config = dict(
    num_hidden_layers=23,
    head_dim=32,
    hidden_act='swiglu',
    norm_place='pre',
    rope_fraction=1.0,
    learning_rate=0.00146,
    beta2=0.95,
    decay_fraction=1.0,
)
Each number is 500 + 40 x the weight over its row's rms, rounded and kept within 0 to 999. Layers, rows and columns count from 0. Numbers have three digits each. The size before them is the row's rms in percent of the matrix's.

# layer 8 MLP up, 704x256, rms 0.0635, rows 540-676, columns 96-127
088:476500519538454594474469430510503482520533508429515462533494541524486549416527490476464436457606
097:475545498539531517533492465527549517479448541528523575479537485517516479483552479529531529443451
112:504450504551432501508486419464506459450460486520572532509577549472490450460536525425527529434542
120:528488550510523535563538486575471488499552478546497486530468527588494471470467473499514529523577
096:536509464495492494530527580393444548465518574488505460527490499571503427562492480476502537488490
095:433504513527519487534499478509524486542491517494505496470561440531432457493542536539480418478475
085:451513550537543573505546536517469466515459474554522521487471511519487472531495508572483524499480
087:502492455545473517468471578496460474534483492469453507513476571508523430419501490456586531521390
085:507470486514442566507513508477510489473450487429496484458472567471506423512511515480500561411532
107:457508521492525525494493541552502425430422502435442502560573519577435500503482505443459527522495
097:503537479499460472483533586452511541450480541502537517530515508517490530499433480531461502499543
111:424507457472495483459466518494480406497530526525465496457520489493503500410592504434539460453450
103:450525524491497421560461479431532526508491526443551495530514489496517487541479520489474456559519
165:543418511509479428464513480533545544426491403470542521457438523494532574421443467461500489476452
103:454546457524494584564528465556532474484478582545532478437427501474491510453487489483492516533498
108:438432495459434499551485513493481512511515559581534508500572505482463539543513515512494497456504
105:471510540519489497498445575576472557504436482439480489456501568503470455491489482561448540511496
096:503510533624573529481547447561441497412471476477486444543506459534517552491526492545444514504466
086:512507555460488484496502434426541488571494506481564563430426563501594515468554525547532416464490
105:515438518576475470458462415502423499539498520467500461467501400542454479502532502497513376496524
079:498468542469545460494502530569508512563526557424545472549531553519540524439522459490509435542477
108:510526483577562552494531512501511545490456459532443463544364464447517453511465436500479501426508
104:494487511475526486516494475545524446508475523457494535471498422474545481455492541496522516530499
099:471459480530521489494579525458554543524446481521512438505479479489538557516494469514513438507439
104:490553448472517547586461419510534464524423403510551450538506480468529479515505546457507569490405
110:493489474478502529412455457500444491556481556532508530467557493449487509476477469521484470523451
105:497497475536497461493513445488510534443443498432550528556487505527536499516500522483454505469488
091:447521422507417504430536467532485530476574471503461506503514452497490513477516552553536494513477
110:445536556534581562553447560492498546443586535513491489535488497519509428483521518515514522494528
107:537469484558515452465457537507465541478530460524459567482474489492487517469544511521505449520490
112:498580490525495479498526533516514531458496486476508482496505599538492504539495467577435562535539
082:458496529516439485539478589519444499504528515465476499469556509579476535451489467520499503576451
104:484490457493431528473419525468419531550509470466457484480484524571483421428482477487543518459573
096:504438454536554516513503450478483477478537476515448492462515492525542537543475517542480521426549
085:507479486443494540485574495502480509481489452636489514534483521443458513497522575526512498538462
099:507568465508481432525459530524500472509501565519435539446514446554499526518553503518542454515585
113:501513550492492514520533594552478606444531541450526534514480479530402545511505495525450522506412
106:490573461539528455497412509548507525477481582425472541503520514506527553492518474565472537533492
098:480530544470444530511469490588510473479537537478419492495540448538527413466526493549474532497472
102:430497481510542537506432563503528486517488501490454391456439547458485470538455501544479473501535
100:493451528545454543495446483501481528451543587470416505483563456449501535560501539467516468531524
083:475474532431497579512530564453491424524532434593475515568488423417489481526464436506469496555491
107:540467511447545494438528464486575564535566502503451532550515528435515541453464476545487506531549
089:482500568499471472498405555446466464480593552529439552577556534526510498528504510517485473543466
089:533502440452493478496525489503481528517525505532564431537521494414541472502504478490504529517458
104:502481412598506535454587513463508557495457476513515487565445487483529469538532463499456542486537
096:394461464454560501518463443487508574506460456494541517496478500583514504471505474463466519506507
113:453512501570527503448480611462472510470472450493531456499536526477567526457508499464526480432495
098:422554508571516549507446545513541560497469465445399481487535510433509560516504490455501497446487
104:531539465450480437503505453511544528449502524490513471540514455483579535434486499462578451547513
106:514527481428508481504497460506465457527549499473429544463516485498458520508525534538511493382516
099:614422497473487481417456447517533452547612473542566595486516497454493526490514535569479492526536
099:523485550477522497490449466600452519526447572548572550478509547471497454481472479464477553498482
082:499543515487444449476478525458475490538509502396555444539496527480482518454459528523555488544516
103:555558498533417444540573549491529512507579480518502475480452478497464550510524513479470503541494
119:471597403510505438493499455585519534492543541475566588476498532548488493539475455525537465481562
098:529437510456480509482438507483499457587511461464553570484489488521515541448450529453468528553452
097:463504562542492511503466640498513583494478485465470471602463507472522468504472471516502498502546
103:466494473480549505567458470530540534551521554531506453545492515449481492547509522486533454461516
118:457431509466564525449507479527526506482553519486535447487520474445533495435463449438488528481552
099:507499531499514528515441494553450512504527500509392518531515503508478530552506500425472473521417
107:487507466560456526467524481426510531525563524423525472509513552551509515534578495566490534454532
101:430478500554512542505580456507465458515459534520523570465506472504531477484493492513489512488443
099:528525473465476461563464513493486547442524535534568489547542545523518538480422533532531504560572
106:464520542498456496484370455433522493477523471435558445491511472477451523465575506540452462464572
095:518497508549524530533545581501503540462462420547506519528437455536484518550499488447466547508507
098:510504589496498432530473544537548461535445553496493475461578540458484511508482551539537488472515
113:466583499451528419572457441527514438504509483458527443489471511540455503535512449513463465555515
096:547495474510457481438474477475487509529453543514459505519420531492495497504446462522500564505529
103:486465460459452457555432456470585575519486483529560439482494517412551473501544532476534509517424
098:550558463513483571482426573568493463510536522535478566534484468521529537449559516496510449456451
106:465510498442510523405495478517465483483448559577448497536446474507418550505531483428511499478482
105:467479496472476510555415550508508445503503504498541524534466442431464521506472536495512500584540
081:568529521518485458484484498459475499511526453504552473495507525523538456411507534470486539467503
088:466528505486518491524470479533427480427448446453552474526480445445557443481572529515468533444493
101:507493488578465462490470524575440554487562575501466575520499455422506519464517457486499473516577
099:540474479502548573456484531508482512439526464493461511514508540426483482416455463549533423500496
112:515465491470507508509456399495476486485517461476518473529510539543415527405478487561521454495504
096:510407555431558502495460494556500475480486573521517552502497471476455437433445466512499529503497
091:520467530454472532526523518510460548442521529446445462556468542573504501494474454468469436527469
095:471568476490480492477450500509554495471500472546442536477515513527519446486485413492438470501529
118:524503486433477516425466466507566517533547510518504545490551523400443486502528534472551462475504
101:495482550503493568527461491483401502527492555533547510421497443457443422437528475434503504546462
094:485540537437509447549474478549484493488457511497517498570459544518477487525558483517508482509484
127:480548465454519516470495510532498511550550540482471553592485501449508547544547545483513493572462
104:445551496503500442466549488521487532469507493513513513447492438438480476470535513539485491542463
109:456564478451552554516533583540457464550486531517426492496392499484540507474488501549475450528418
095:512561484514512558486473509517480520498544477485522493482532513500469446501505511544518514469537
101:525530513521526483482480428465463527466548513557557515485429500492556499507481451476547476478520
097:477498439477478502508461564536527515552513505558492436458441486490488491466494494451546499540468
081:463505417472481442550473540462480478522486467523440452520569457420428481444478576508510505569510
089:494494501395532515499477506508454533468546518520457543450457432491486455572422443491536500533529
105:431563528573491534478499574427442552446574492439444534554489515521528455521477463545451527498461
102:533478521477515483528491498553543516556520484439475514472524594485505491535438503572420525455529
091:595569528468518475441497475537549455440491496569506492480505500544535454481558489480551541465483
103:452503491475547447449505459532484519512471462611516519552449357494481531505536500522533446423549
111:506469486442444583460520519508495475492534469497453495513523542572506454461527463496529486468458
106:513506484511557409447598493611581570461487467512472504461439507502457536487534459429507535537513
106:487509541482565466515457545551478444522487470491538537518509478561532468515442470522538546525473
092:389521459522511499480521470445539613506525514478533466435448429472510484570465481441474454503501
110:456544464483521489477514481502498485511518518489436530481529478587521499536486516495408512518502
091:415484525481519488485460567534495548548592488431484488530451439548461502594545488466499474534521
105:423500530466559548547467497496491450534515517478484513513543494574528510494439463506520459509515
093:489485464566502519417542543478543561514511497535509456438488471547528482523470451470502485481501
092:540435478425493522536414508542422410470518424474506497553499545538510508515508515466461582475505
093:498497486555507543509577497442558530530437560459512441472506509427551510549519428487454492445557
102:514481534510514490522532500494576509488522483581544517450560630459433529550482482507552566482533
095:474531568404484443555537513565492496506493467549535558483558498472458456507508422439477496507462
093:486557515480458535464571561507510436538440489528530557531507495499515427540542524477522456537467
096:472494562481452528514515527509492468517475472475459582471444471519499526540513460512568385525562
117:467442491468474533515561544502509492440502471440472503580468391476477464489530551496429518450520
098:472624546472432439592477441569461513525503506510477517498569496514518469538526467510420516508469
097:507486513485450499489458502515548471576459497493602523504569501493528570507463492463585553476442
097:494553489582480475517424541593535513472504545500485541492577497523522532475482508478538505490536
106:532525535546529535574487526579447508471549548444507499526515500565486453483502439453449462530436
109:499491582583443549465587501431545511549513478496510444530488503506574510497498537522502543559503
094:527464546476512411444486489511470454556543586549534488516449519505499475458516535504570511499499
109:546499451485530559489437484500412477511523595555479467460449476517450493493535483483519408537558
108:486527471583446484503546465466511523525499524497537514471421483540540472528522563470510555495467
104:473478533515568480500554487478526490480503489517508480462464465487473502522578506436507506446465
086:519523517521569569430506457551559510435562493583501513539590554496484524410494511479483447480574
109:535482537495494525544571467545530473455490422577599542472504547555474512450527534490475511492494
108:538424448490482498506547502540478490489436446456496450475498523548484498538540494512508577420466
093:421546485498484438430535490465487476504437575547426490444481429501437479489463426511457499549450
105:482462501598447489535510565431469516400561445493466453577481497497499463539567491419491585453524
096:558421491503530523534552495457518509457509501568463517545565455515459463494446516440446528438450
096:489450524498461496534534489577477571435411510407490529504460403498455448496466477464441476450557
106:582586509516522428386566465494557580524539581434509469477447480510458579514553446474501467450503
116:526498511534563537545536472534467504472512513492493533485489507527570492540445446557458532526537
096:479470523452446471536539538524430490535487493643503499483509492527522456510513568486492535513530
082:583520479477435448484422563494434540498531551365519460549511524408528505547531539519482523491507
089:548515540557478585591416425483493487523459487492483525539521517484494524494487485493492577510540
096:511512503457474488585437461489469475477559506487444514511513533510549563467419507573544561477467
101:519489541581455522483469575475431490440526483522448517491535473504561466532547542502524493537465
095:461467529553535524518504450457512444464529496485491486487476521522486511490515474476516443509610
105:529513503539471477453447503549560566496510523421573545451481505546499451538536459534535561497454
103:504529535494471510426520526545487476520543555460521535478508457511467553529476503502446511482537
# layer 8 MLP down (transposed), 704x256, rms 0.0575, rows 540-676, columns 96-127
092:591534512463441529520564526517560497539530490503492509496536523479492472415476491505436458487431
099:502535474461535514540479508507469543505446560464540526515568517515504505515514505509491521528441
111:515528453577420496503496511473498508440458467497494498479512531485474499469523473378567513447544
113:415502460546533481471444524530515507443519440556450508507464538547466508477545523440489396558486
096:582482455515504511524474499440539560511510572445505480544476432561510460590496494474526579513546
094:546511443481485545546475393533484500496507514556537455554444566472578522472512523473454444487537
088:498498500474503516564478498590538579504534478535519505442527534498495496445497411533442492538444
090:493512536482473478484498530543504535500459470574513499452421440507502574419461451535464518501453
085:465506506560489525521547531443463533562424516442518468460475516517524483451438541462473515429551
106:499527449541436513550522470441484464476538444526530506471504499444549547497495461497532498517533
097:497479492497474565552481494448498502516520494490611480464480551546509510455463515552433523519390
108:543498492508456503551544457476530560462521464412570458529573455463542528520557513485503494519526
104:384499568504505445547530514476511415467444484491566472551496489575458560507436507544452503528511
131:524639526484508618569510463502512434540477510536494495557506517492474459536574507481527516562557
103:584511540532515550489502490548550481505454514523585490447466525558501488437511470464522502502485
109:485533485457528490467526502491478501528534467484511499542515561544467494508462538499483484508505
103:500486483515475476485490518461475453520473505605461479455482418452508505526467517518519519482528
099:486495529569540565489534436529445526464508496433528462560548513454502527468481541491471516471504
088:536509520451500578585510417478476549487502545481548558450496486477578445486588509503506486567524
104:484541484467488520603503559503516514470533493519537536530526501472553504490523500498487604528454
079:539465505487425476456486521536534540517479481495555493502478546445530430514504516486557496476467
102:609469504396490508489458498480494440479474533505502557467477578516467405439446473497477538504524
102:561510492446529525547431517494493575507568488474501542550526513461537477542507554482596521509497
102:485528502541497479524500538534463494553492498502518465474496464482469479449429496533519515455537
105:504492459476503474514477466539502532534442491507553516483484442501523531565505500514529463489510
111:386494518480456545475501443509489437554576535529487520460497573477462521462539452530513485493427
107:539583454482507532472522457524517541479491506456526493507479552473461599507485519488488481556480
091:464471458506493499437492391532525516523566407569513466538507439430493517492497524515558529491478
108:519485430489406439445563434466497515538416446483480489514475541519507516415489560510527522530432
100:571566513503504441466565629477517443528532467515551527509460540491507506441500542567493478538435
111:499481515485485562546459501467454474489493545551496514508482453505534502446533472446498445464464
084:531528563449492537500507399478446534442514461498450548438526467527455555539558510478493479475533
106:436526458452501523478487443473504534598529463458478565498501459464536503544496463480500456527476
094:450506539551471514501446531459475447553486498524481516520474510517540531475447619510514497521475
089:477514501597483454521479482431487557469501472457494512554609555495524536511483618517552545454414
104:521535426464459420492464529482483469546491504526472518452546476523492485517487520508566440491500
112:511478484484510512504494417474531427513471478546437520478492503492567412448475487461528464513582
106:498592461476442470488483505532525586491533471499476420447500486463500546456496485563457541522436
098:572536549559401522541551494493532544520521573499460497434541505489463422491493485519475544530490
106:482502517512483598527422511513514486505508506523422405458457500466464501578443461529494461496439
102:487508533463468479463422564453450517465543596500485500536574465464502491596511461472487488486531
083:503445563457477512489561473474581453503512507486465496530562530423498515494502531544457541520521
106:467504530479564475487534483501537574549581590496437528589514470398471560489526461512458485475539
093:460528506458543459441434495471534551503542534497438533506492487502501526511463561521551495514520
089:424492477546461488523522520505415524442551557495526517553500474471527581598540474517479514453545
101:497555427454524485412504501475541480565499525414520476531464504519506516481534472505479495487385
096:472441507417533564494490480541482480483483458426478525526523471563442496502492517426495469518518
107:461484510540500525446513554482501618458468500533500429484547543438520464451479501478434491471488
098:435538466547504537515442519445583571476456509449435546454493509448463524504541517494511465435532
100:483561527491457472514469490497544446513521545524489468382439517438484495474513517469550514541460
105:491517446478471447545532494519451569557487551490491510552514535498476565521505541572434506490405
098:536510557419514584425551399473431531450431515523438479456556477499477575553524542483557474490505
100:472562522525542541444483540462488445517507494477459492488478516531507460424459611514463492482487
083:457462456472518403485488506496539509426568555455530437504475447491520539470505514540523439565600
106:488590474523447466561532560509500536500603473479509471511486499507438507492507535466505476518501
113:502494435545503402497507477532532550499491553478530528444483518523484481510504432487556460475530
097:526533499431507538503512478508470575567433460519472479456478487550506521485412494539482427552529
099:448494473539538545513531474540520546486423452421544456457558400460508547477486539523512461468443
101:525430485451476477410529545543528499435521473517510429538486436481498485460442504475476568501488
111:438544549508552467493480563530480451477506491509468503491431509499517502513448415501559473499595
101:492500512532514467458456524506491559514491505487426516557489493450456542527542455490529444516470
108:491503516490538484548456529522503456519636496442470554510506514519476522533554565532519505476468
103:465503523521530497547520545582479485502490551472512551468526506539490534534500534545503441536512
097:522445477455567465504469423470418527491524521538482493503465493423506489487495462547549520478488
106:511444431525527501506512446479454482551457508453507440508461475460466529526531537552586463460548
094:525528467493522564516501530509460546543475487525497590553487516504515477576448444510502481500532
100:531537490492476440495515548547489582495514501547441421496579562418455480572550541532564482469548
111:465547423464518438568471459539496516474506494465529478456478474531492542562520447444467450525543
097:508421523469559534502465422448433516503522439556520484489455490519532524494527471509588532517526
102:526444470471536512435507577431436490485515428491466514467484541534466552453441550612457522493517
102:505570486455478542488456525518521411523553568459482548542497449481538562441547443517529510491467
107:461498542409556447447474510523470504452481505480459448533444551484400548546529405451486467466524
104:486522462503497478593485526516525416467485543483477540515504509404495483476509503527439441543510
082:451516551533463470534491547475475554576528466568522539570462551545501449592483487459569563503463
091:482583508519507469461506551600491505454479475517499465461495560454404465477568462489532486529456
100:492568511480500489534502450565514457476436511479594547414459459534527428497535490535448427474522
099:528521566499506616511527523522490467444508530520493481489504544546457459455558417500520499526548
112:532473539458484528541459451547483443524495459551553456505521535507416553446511534503466457480457
097:491404528526563503537545472562504454535454529443461528502473442525434489468433447495574505504521
089:486500485521486469429567476587568476529494563427514510476528505505568513454556458494478566541418
097:501562575530467553412468468538538537571554480466486522518498452465573493474515488528471494548474
115:476513445433513521459455465535520440591560484484492521460516480479525452525525472391480398558550
099:481548473517494486568473512583492457552582518529520425482464452468490512419616450468489420609491
094:515578506535528439565499488481512502512542537537476514495398550451581500452516509499448533531476
116:479463481459535499532508477454473513500498432529480454477539456478460514505553503457492415483486
102:574508538541567458499504523528548539510492445410551546533459501551485505520457519475529443406532
106:568494527428473532549445551486521392485514530504567520493437516534558490464423481474493484490478
096:476480474572544525481488508478563563564467489530500540482513472568550556489411548517531475540535
102:514559467536500503441515427534457499513540536498545485494495527477531547544472470474536453470530
096:495535403537534487503540531549565441508503490503545398503438564593507604459528521463536504475482
084:472550479470469464516503507494532502596483536535502429528526476442450541493453524562495488555523
090:560518456488516494474498521450477494522453489475475533531406473524523558545488427502568523514478
105:519506523561503571518514478479553535476555470467516515513473459529530479500521456503444516472485
104:504568555528515413482460511514497557480550512462456509441528543455540493508396462612515502467557
091:597531537485443482429475434491510478430537480493517475506491534429568472437502493538516507527454
101:509547489474464511546476525483499504519530542470418520504522541516438528493485513505542537556455
112:542469457509475532521488472473502508526491493489499549523521486481455491426444495466438644450493
103:550515510480481535501444489536438477539567551522551498459502461504482479520486508590467452505463
107:479456514529517504508477482461480571396519410505461514542581466464460500566525547484511431441531
089:406483532520570522435536509517510445499505498491554512513459424485479492575508432469447532500509
106:541521467452521498564570540502572417452493437514515498542486438541468500502502470489484544506520
092:521434491492513462458426514505462523495531498485528483472436465462443501529505451484462492472514
105:486494471494479526548418496472501465519461561533502498511531501532476530482523487553522436491515
093:457529483473493514513523470546509579505448507515515493537500522482491584451474507545547557525453
095:508446523493474423476470518464507434550521556590450463441470528475525484407486498511579499448562
091:551544492574561465492487547504592545517339551417523443464467521476549464505534375472513539517527
103:604501494494513499484488510458440510475483499434429525576490434493444537544493551496512423458549
096:449500492466525432549528541500466545531409550484567532557505463444507489520516441432415532484463
094:423502511536522485534529519400480532515551428440531488502498525464456491499480477494456506516469
097:424421519548513514504511593470457477497468497458509465496485469527454505457481472500510495529486
114:514455449465469509504582528494491475397457484462481549501451468457487536461460517488438451451559
102:451534482488459504547499484548503505461505558525489522523541410524488454543536563525473473544412
100:527503549474461478426493527495489459539487463516545477584537542580588473519502424485519474528457
100:488421495468469490503462521523573497507504583523491509540513511502424498556515497433563558470545
109:486537484520486537544505423529438536462454476425511481508461511504450452515487568500488541525460
113:485463555544455568450569484439527480512501486465483484536479500531572497489498603535529517545478
095:506516496428503426491467439506509536488507472472522535459514508506478459509546560486553450534505
110:481523581526468493506547584525584587517432413471525509474501519511535484502492513543570546524510
110:494573458589568492517563425457511545526445509466549549503443489554554490513497548467494531543455
104:512546497495487505545478514558454482579458530486562494531536480536521492536483516490509531568518
088:511590501532593570491525444568541488477546485569523533518513561527483532429483380472467412521535
105:493503532557485530420530536458482560505479503403527562570500448497517434560442501552564493483463
105:500521516503582523506486497492521515478541551553543570537475464499472458507521502492552463562522
095:443482536480500394464507430451540441520507506514585482441503488489516512507455413483548527537461
107:434459426549493577507493432490460480498504421520520502539502503474549505523514530466488514461523
096:609569515470502473506525506500540494544495468546514487500434523522543440470508469470543493522471
097:492466479448467432461429511505528388459529494511443410545443480494504498456461522484516540562504
104:563540477533546539555468487494480500506495544485425483501467482487504576496532521413552419536506
110:500496514517505499498492537494534515512433427518500511534468533572459542510489514476481506473531
097:458497465469509503518517566527457510522559467579454481469608507511504455507554555488462569532434
084:462499477411502468524439513595503573443476418502529516538477539509446499528553456483428531551491
090:541544480475539469471550526532506474495459535469542482553504553498463492584619546533502479494521
099:484498509523518476522547473515598507458446499531483518471457434555494470506491479505560515442482
100:477514449444526479523522441576571505556447502478561511492468547493454535426499445471512509473521
096:557460571487485497502488493512515497532457493556504422545482538479445441506561519542512460542535
105:494497492507483488422480514485502492562490494487523484501464514500462506561558518541508474455506
103:551514516451542491397574565540500500477552511417486531547385453547502511513461495507470469484531
# layer 8 MLP gate, 704x256, rms 0.0677, rows 541-677, columns 96-127
100:478462444495466496552475494423483534576455505453500471497536482495486491509518553512408472535476
104:519454510444493430509480489503516458522552551477485428513529516479556506454487517509453441453497
108:564476573432424515550543474522499494566482571433521482530519484444490474478534473541536621468560
097:481547534560507526537503536493461536481447539475534463514500475503450561452490590536463455536475
094:549541469464431570482464422550459470456512535530502481551472571454479575530458483509505412523561
082:505539513534475583526491554539456463509565492538434576544544527516504440509519504439478508464555
083:545467514542612475442562554534492526578498516502530499434482484522509508491479520494536595515492
085:451565571502520513551516488508435507528528499443539499491527520517480491496510517546476538533547
104:477493549460516525483516442537582463488496508459528556499529567516476488579493549499445582496537
097:456582565518500446527566515500529479478475571546428458494501444485497475543467526509529441530520
106:479526506565460522421481556452524427517525521508473437482495500503505531437538480489540521567509
101:511465536462508416602482457567467436467488557524588489472538544512425517504504515525435542512473
148:511432486472469401454510500509530525449504454474516485452486521482526544411431525534458481447421
099:516501531423479522451439498493508476494524507481405518523480499445461512460461506515503517495515
102:547574545447483515502531519494514524567473439508498549547490589513436506499468524521514493489475
103:539580552496556453508601455514492499480470477488470522566490558455522514480503484528480512484444
095:489563481500447472476544584463537528477499602510488458513480425544461463502463578493491519487478
083:467512532428497475447508448485512472519466521572483500509538511503462498457477503599531547475492
112:558576461526472485504503476523565461500479489571562529522479537535585449465530429490513493556585
076:518524476476506501530475542513523479531494581505464482487499493516486586436445546527570497510512
101:447530472549520466535550528493520543508520483523449475535487443458555564582497512463497421458504
101:508532521479489486532583570477463515487480478433500536503484565454505534589470512438488539470433
109:476575453495488463479533481485455538517550570520453470506515482450465581478492481525531453540500
100:474495478438509505533552540508599532495484528468549443416507455457497571547572548551544469494521
113:495469526528538480493442546475498460488512488514519507421467462386462516465453570510506582469475
103:460438512525512456484490529502428527501492515525542513529544460523493421503488531560476525532452
091:525497532490461471548525484491496449463508474519563504558475531502504458487505564520530462494513
107:489565492535504532506501499519542491494442565556469575453509503455435521459450459489498519543544
105:451547453519495472508488500466491498559523539450526522523522581523474577466497526518538475501478
110:468465527482523480512469525508510501475567456527508544516605533494499503558434477540545551496539
084:434504440491518464509535506502472567522567472480522569541471476505559517493472509577512504456503
106:459546484498521458460488538491614514507524527467492535508552476445466531562457464557516428494468
096:593527454437534485572520495509534592529522544432483481449558490476497523480538481495478495478509
088:457513533520452434557396478459458440534567513463514522510573531496476476536477498509540453548512
107:492515447463518441420512516498531502495458500476546517492511500416427469467501545481497557531424
130:545491509537547549526518552584525559518534450492573478492429523495480461519497453520486556514511
106:494406462435448519515440517502515506504563556483477469460597511527499465513479596510462569479432
096:432517437526492488527538466544541566569543552497461543465546514434515419513459487543479459532467
102:464492439529490441504445571466516479573517435456578443473495449468485531517446549494492397526465
101:489555476465457462485525521387547511504522539470556495442565510521539446444555531497483480467522
085:464481515470536538527500486534478436503510476552541506435481469473512493396492484505465463526424
107:499446525492475419513516404477515501470513527525519500545505497516499508494512581564436507458492
087:510505471455538507482501442479506505549474534525511511536539478487454470547496530522505514497556
086:507488446452502471504494485489474481547541509480452478483458550498448503461518546459486506510467
104:485498462499496501591540517492436470410549481469557488522520473512492570511462572560474464492531
096:487509431485518448485463423409507525491479498533526497534566440472562535428488506574509517488482
110:502478549523495476493477474456527513545497460524558532497541514490503539474545540589518499514471
092:508433548487446526534471450475560491485619540483460544479524447488475473479457546540481519463469
115:446451514479464482501528468525464499551524477465579438465541473484468474541491550484444520552547
102:467467448507500464552525534511461509525492550510513492585474486550442551452488513527454499528441
097:478511595451555504451512454506405475442465501504484489489570517492516555504522508504491423535486
103:511407571556518559413501449456495537512513456505451512522532552424443509499514537526511477480535
091:603504501434512452492447446543502462536524588496511454441556500512478515475462485519487474536524
104:543460478502534459539542511545511484582451479474569510477481466493465511490539591539487507553509
117:475535434447472480520439535521500511529542480528504457558505513511484576549488578515504454468450
102:494524547470535556447523534418434594494460557514441480507423475481433490495560489491484463488508
093:508458523533517491554509478451510491502497509449556435452505462430483513501462517530531538409454
101:448473462498469529510506547552418540456547457454526556491539472535530531554548549533464493580509
107:557460458421480505504521424465502508525537542513513484547577489473514491448541545421437520459452
095:484563511504471516477467574475537535601490512472510542469545548479482533482482514563553512529516
105:543522472471526457515491500438506500557473499444562440482519514550561504479508522489398499517528
097:511468546483467519464525479472563419563577540537539466493526490504467499464580525462480553529486
098:477556546530499543517467517523524469526508507468528470465558505572491523482454531504455452480464
095:491465426516520503546548484515486491543437479446477420480470474495461536521496529565587478507502
094:505491513464506497560478519570488510545517520526450526529536541535522425574474514473532524544441
099:460494467474384533433544480467500546528568471548491512504495463439407538531563545496511491498446
109:511446513444488455535519516443509470491526527453499454459505539487455416444466560503413571484477
098:560551449541512499500542533536524537501469513437461484593518483524472424509514501464391451556520
104:554489483507513526443485579369462474496555437498495489514495548555485538455497497628475509482557
097:464474471388492519542444522479541493570557598430556462515506481440429557459566499470515516574450
100:587536483499456460488535487445556542565576524456552465474476486437491482509530539507511499464462
103:500480532516527407520500506464477551470443531432497432539559488540518480497503522447477544420526
084:447501544442528473509569514534506533539485481534478486508433536502527526540465553492541516534422
087:500489521549410525434539462495488554462514490487516479472559489376458527519510546526449509483518
101:472454509480518527470463520456565431525563512456457437527452547463486514487533419462492403508496
102:469460479445499433496547500507535567548505497435505498494497471427526568428458561525474421464461
110:532457524481459501533503544519483508513598552591527485497580462475503488531528563499452526491454
098:540485525410493503450439475431505450515519599509556555484525506553480475445451548488512480459516
094:452457467495508518581440528425432512447511466570508536588468512495434509536436560551475464476556
097:513466476476548433564501566438575467509455518511536474490547521522453544447496451469429518429487
119:474482473510485475456459482492540489505525471480479536396500477429497444504522555467508507442474
098:511536486570483473475513585451463498562476532504474419544460505470445480514591502443495458550534
090:572515484488512483501524538464515537467442472437447447508472539523486464487502468480488542437472
116:489497504457489513540538514441501521472510458510496415434576529521462515503481485538466494436478
103:539454466451468602452520429442559468526557489501526505472486510438455564491473476441506504465472
108:535506578435443558530483486551559418487581527504506546503473513504518495483464534494474455474521
094:504494577518496511520468490412551501587505482484518526471477496466533555511468590489541476580512
104:495445482454490531534436500468437493501534498537448517541480520506489474505443498533494496433516
097:415418534525479570475526485545449479502525514480461492494544515442443469560443514597520526484511
084:479501486408460432476512419500530516536463562527547420541511496485490498507445480516514460572504
089:409474573474504486560417460522448491528545529495566450506588518487500510473499491460450517530516
110:536576521486455450483530574510446523526510483437474482494528486517495524497426539538469451558413
102:478534594498531469511448462512497481466531515443460540500533470483483438471545461479448540460524
092:461462493522430522473442541473488581516547540503433463440433579434501485492506437475473422517469
101:467524496562514515506476522475548561521495462521440510547524484511470514510490478508543542494444
103:488553505499492422465502488554471486437484523494481442471498491464531512569545469531582389470480
101:427476527492479527480513529509527539537514498472430439563429600496521526534437499565419521520556
105:564460485541500467532449506536546531546577503444553542467447511427479453432514450499499507464496
096:579515436555531491472409565467546495496484545485422457520447523499529563534504473447533442508479
114:500465462527468424461528436534534547468412482531457495501493525518490434573518521473542476472416
093:413523503454448535581482483429471484547477542440473479476425518493486552553446463510426384515474
100:513473507467525542461556446529515480496507567511477536469544540519403515458525520537487458474492
093:484515412533495511523471573559437535473521506526486514529528511482518507550505415548525492522532
089:525483475464448492468388468472459487516532490498532592513444507445448541503482525506537518523512
093:443459501472427559478545460452463496576615531547460543475555446530458494524545558517506441399489
106:551510513578517500484478587521444441512482614508548474427391524512519410517544516520485490532423
101:512492516447494448529511566450449539554499563430593496507556462503509567485492530543450569550462
091:501498484538512491472505491423522555529504490506543488504405504488510449535485495462383523563484
096:424427479560438395538455602511453455504524511423539486544520522541491520484447545545474523490478
118:489455469470519455508474478401556493509468467535489491449534520467459484491452529524480469455458
105:403524479491538451454495491483536470519498511506555455489548540499461508500532507456489405515437
102:453572450441530445439558494456505550525435518464475490437428477497565455463559501495561433583469
096:495450502464483539513479555494473504485520468523501502482579517481473481544530487526428567426518
111:494540467519508463525503410482571496430581460461533449518485511484543463533510534485515510582432
099:485470432494518456474414532503510549494548520471518555517510543438490527480497589489576475440417
092:525503500493491498484541532517483434561489525544506449571531485479574539538485464474458521483505
113:503511490509467523446533500501419452509560546580416522529444508491528476503500486581502573492501
109:482478479474473495479457505464493449493568568468517491529496484472481473512519533486523536457465
101:561544540478531425557518504555563486616444556523530491514483586573476461539545583502555529567499
084:451433558412433567389507516499535508473528475549493538531543515431463507423464584556497500501480
108:505509519496500452439483494503484422538534573530525494513535553502527521510557526512532546499453
106:475439532537585540578543513562493465505558573517518516527418532538524447561551492511515574575472
092:556433570457478466488442524447528430513548535511573468430540526437447514461510490478512555508503
104:529480476476482505441507448514464419462524579487473538465518598544532458496491538509485518531512
098:523478518547451511488468520451456554519493514520467434499531427460493476493421528500478526518477
099:558493494503503433538565468510531541498450479508595506557479525515488518479558587512415517512481
109:536473482482515493449558445510529561547452480530505526500497539476502482553500472506485495415519
107:447490485450460507531507460487446484506552550502467485457480488490557479496495509492507511540470
094:475466582423450448506534550460508467497532430474486558491589551491441529517486549515578453519559
082:496492551380501542490457490521479574512500485543484537521457544547467560519542497491441518583508
090:494494518482456514553456482473453543503508519425529497463517567546526490490530516542433444500490
102:509477452560557501490463519517478530534485535501511499586571469528500469517496570501532526475423
102:434511516452541548503528474507461484485553544534548509519469585562461529447429428547451531496517
095:547548424420522515451450502518478517547433582547446471538489485462474473537480469507492489478453
103:456554466493497420479479494503537463542439532592478437563510551416475509569445475478529456493438
102:476419484453479449493462415475515510538501494517492536454549529413427499532467575495521504499500
101:484487538490427492468415473535461409567592565427491514416537501516481510549489471478512576533471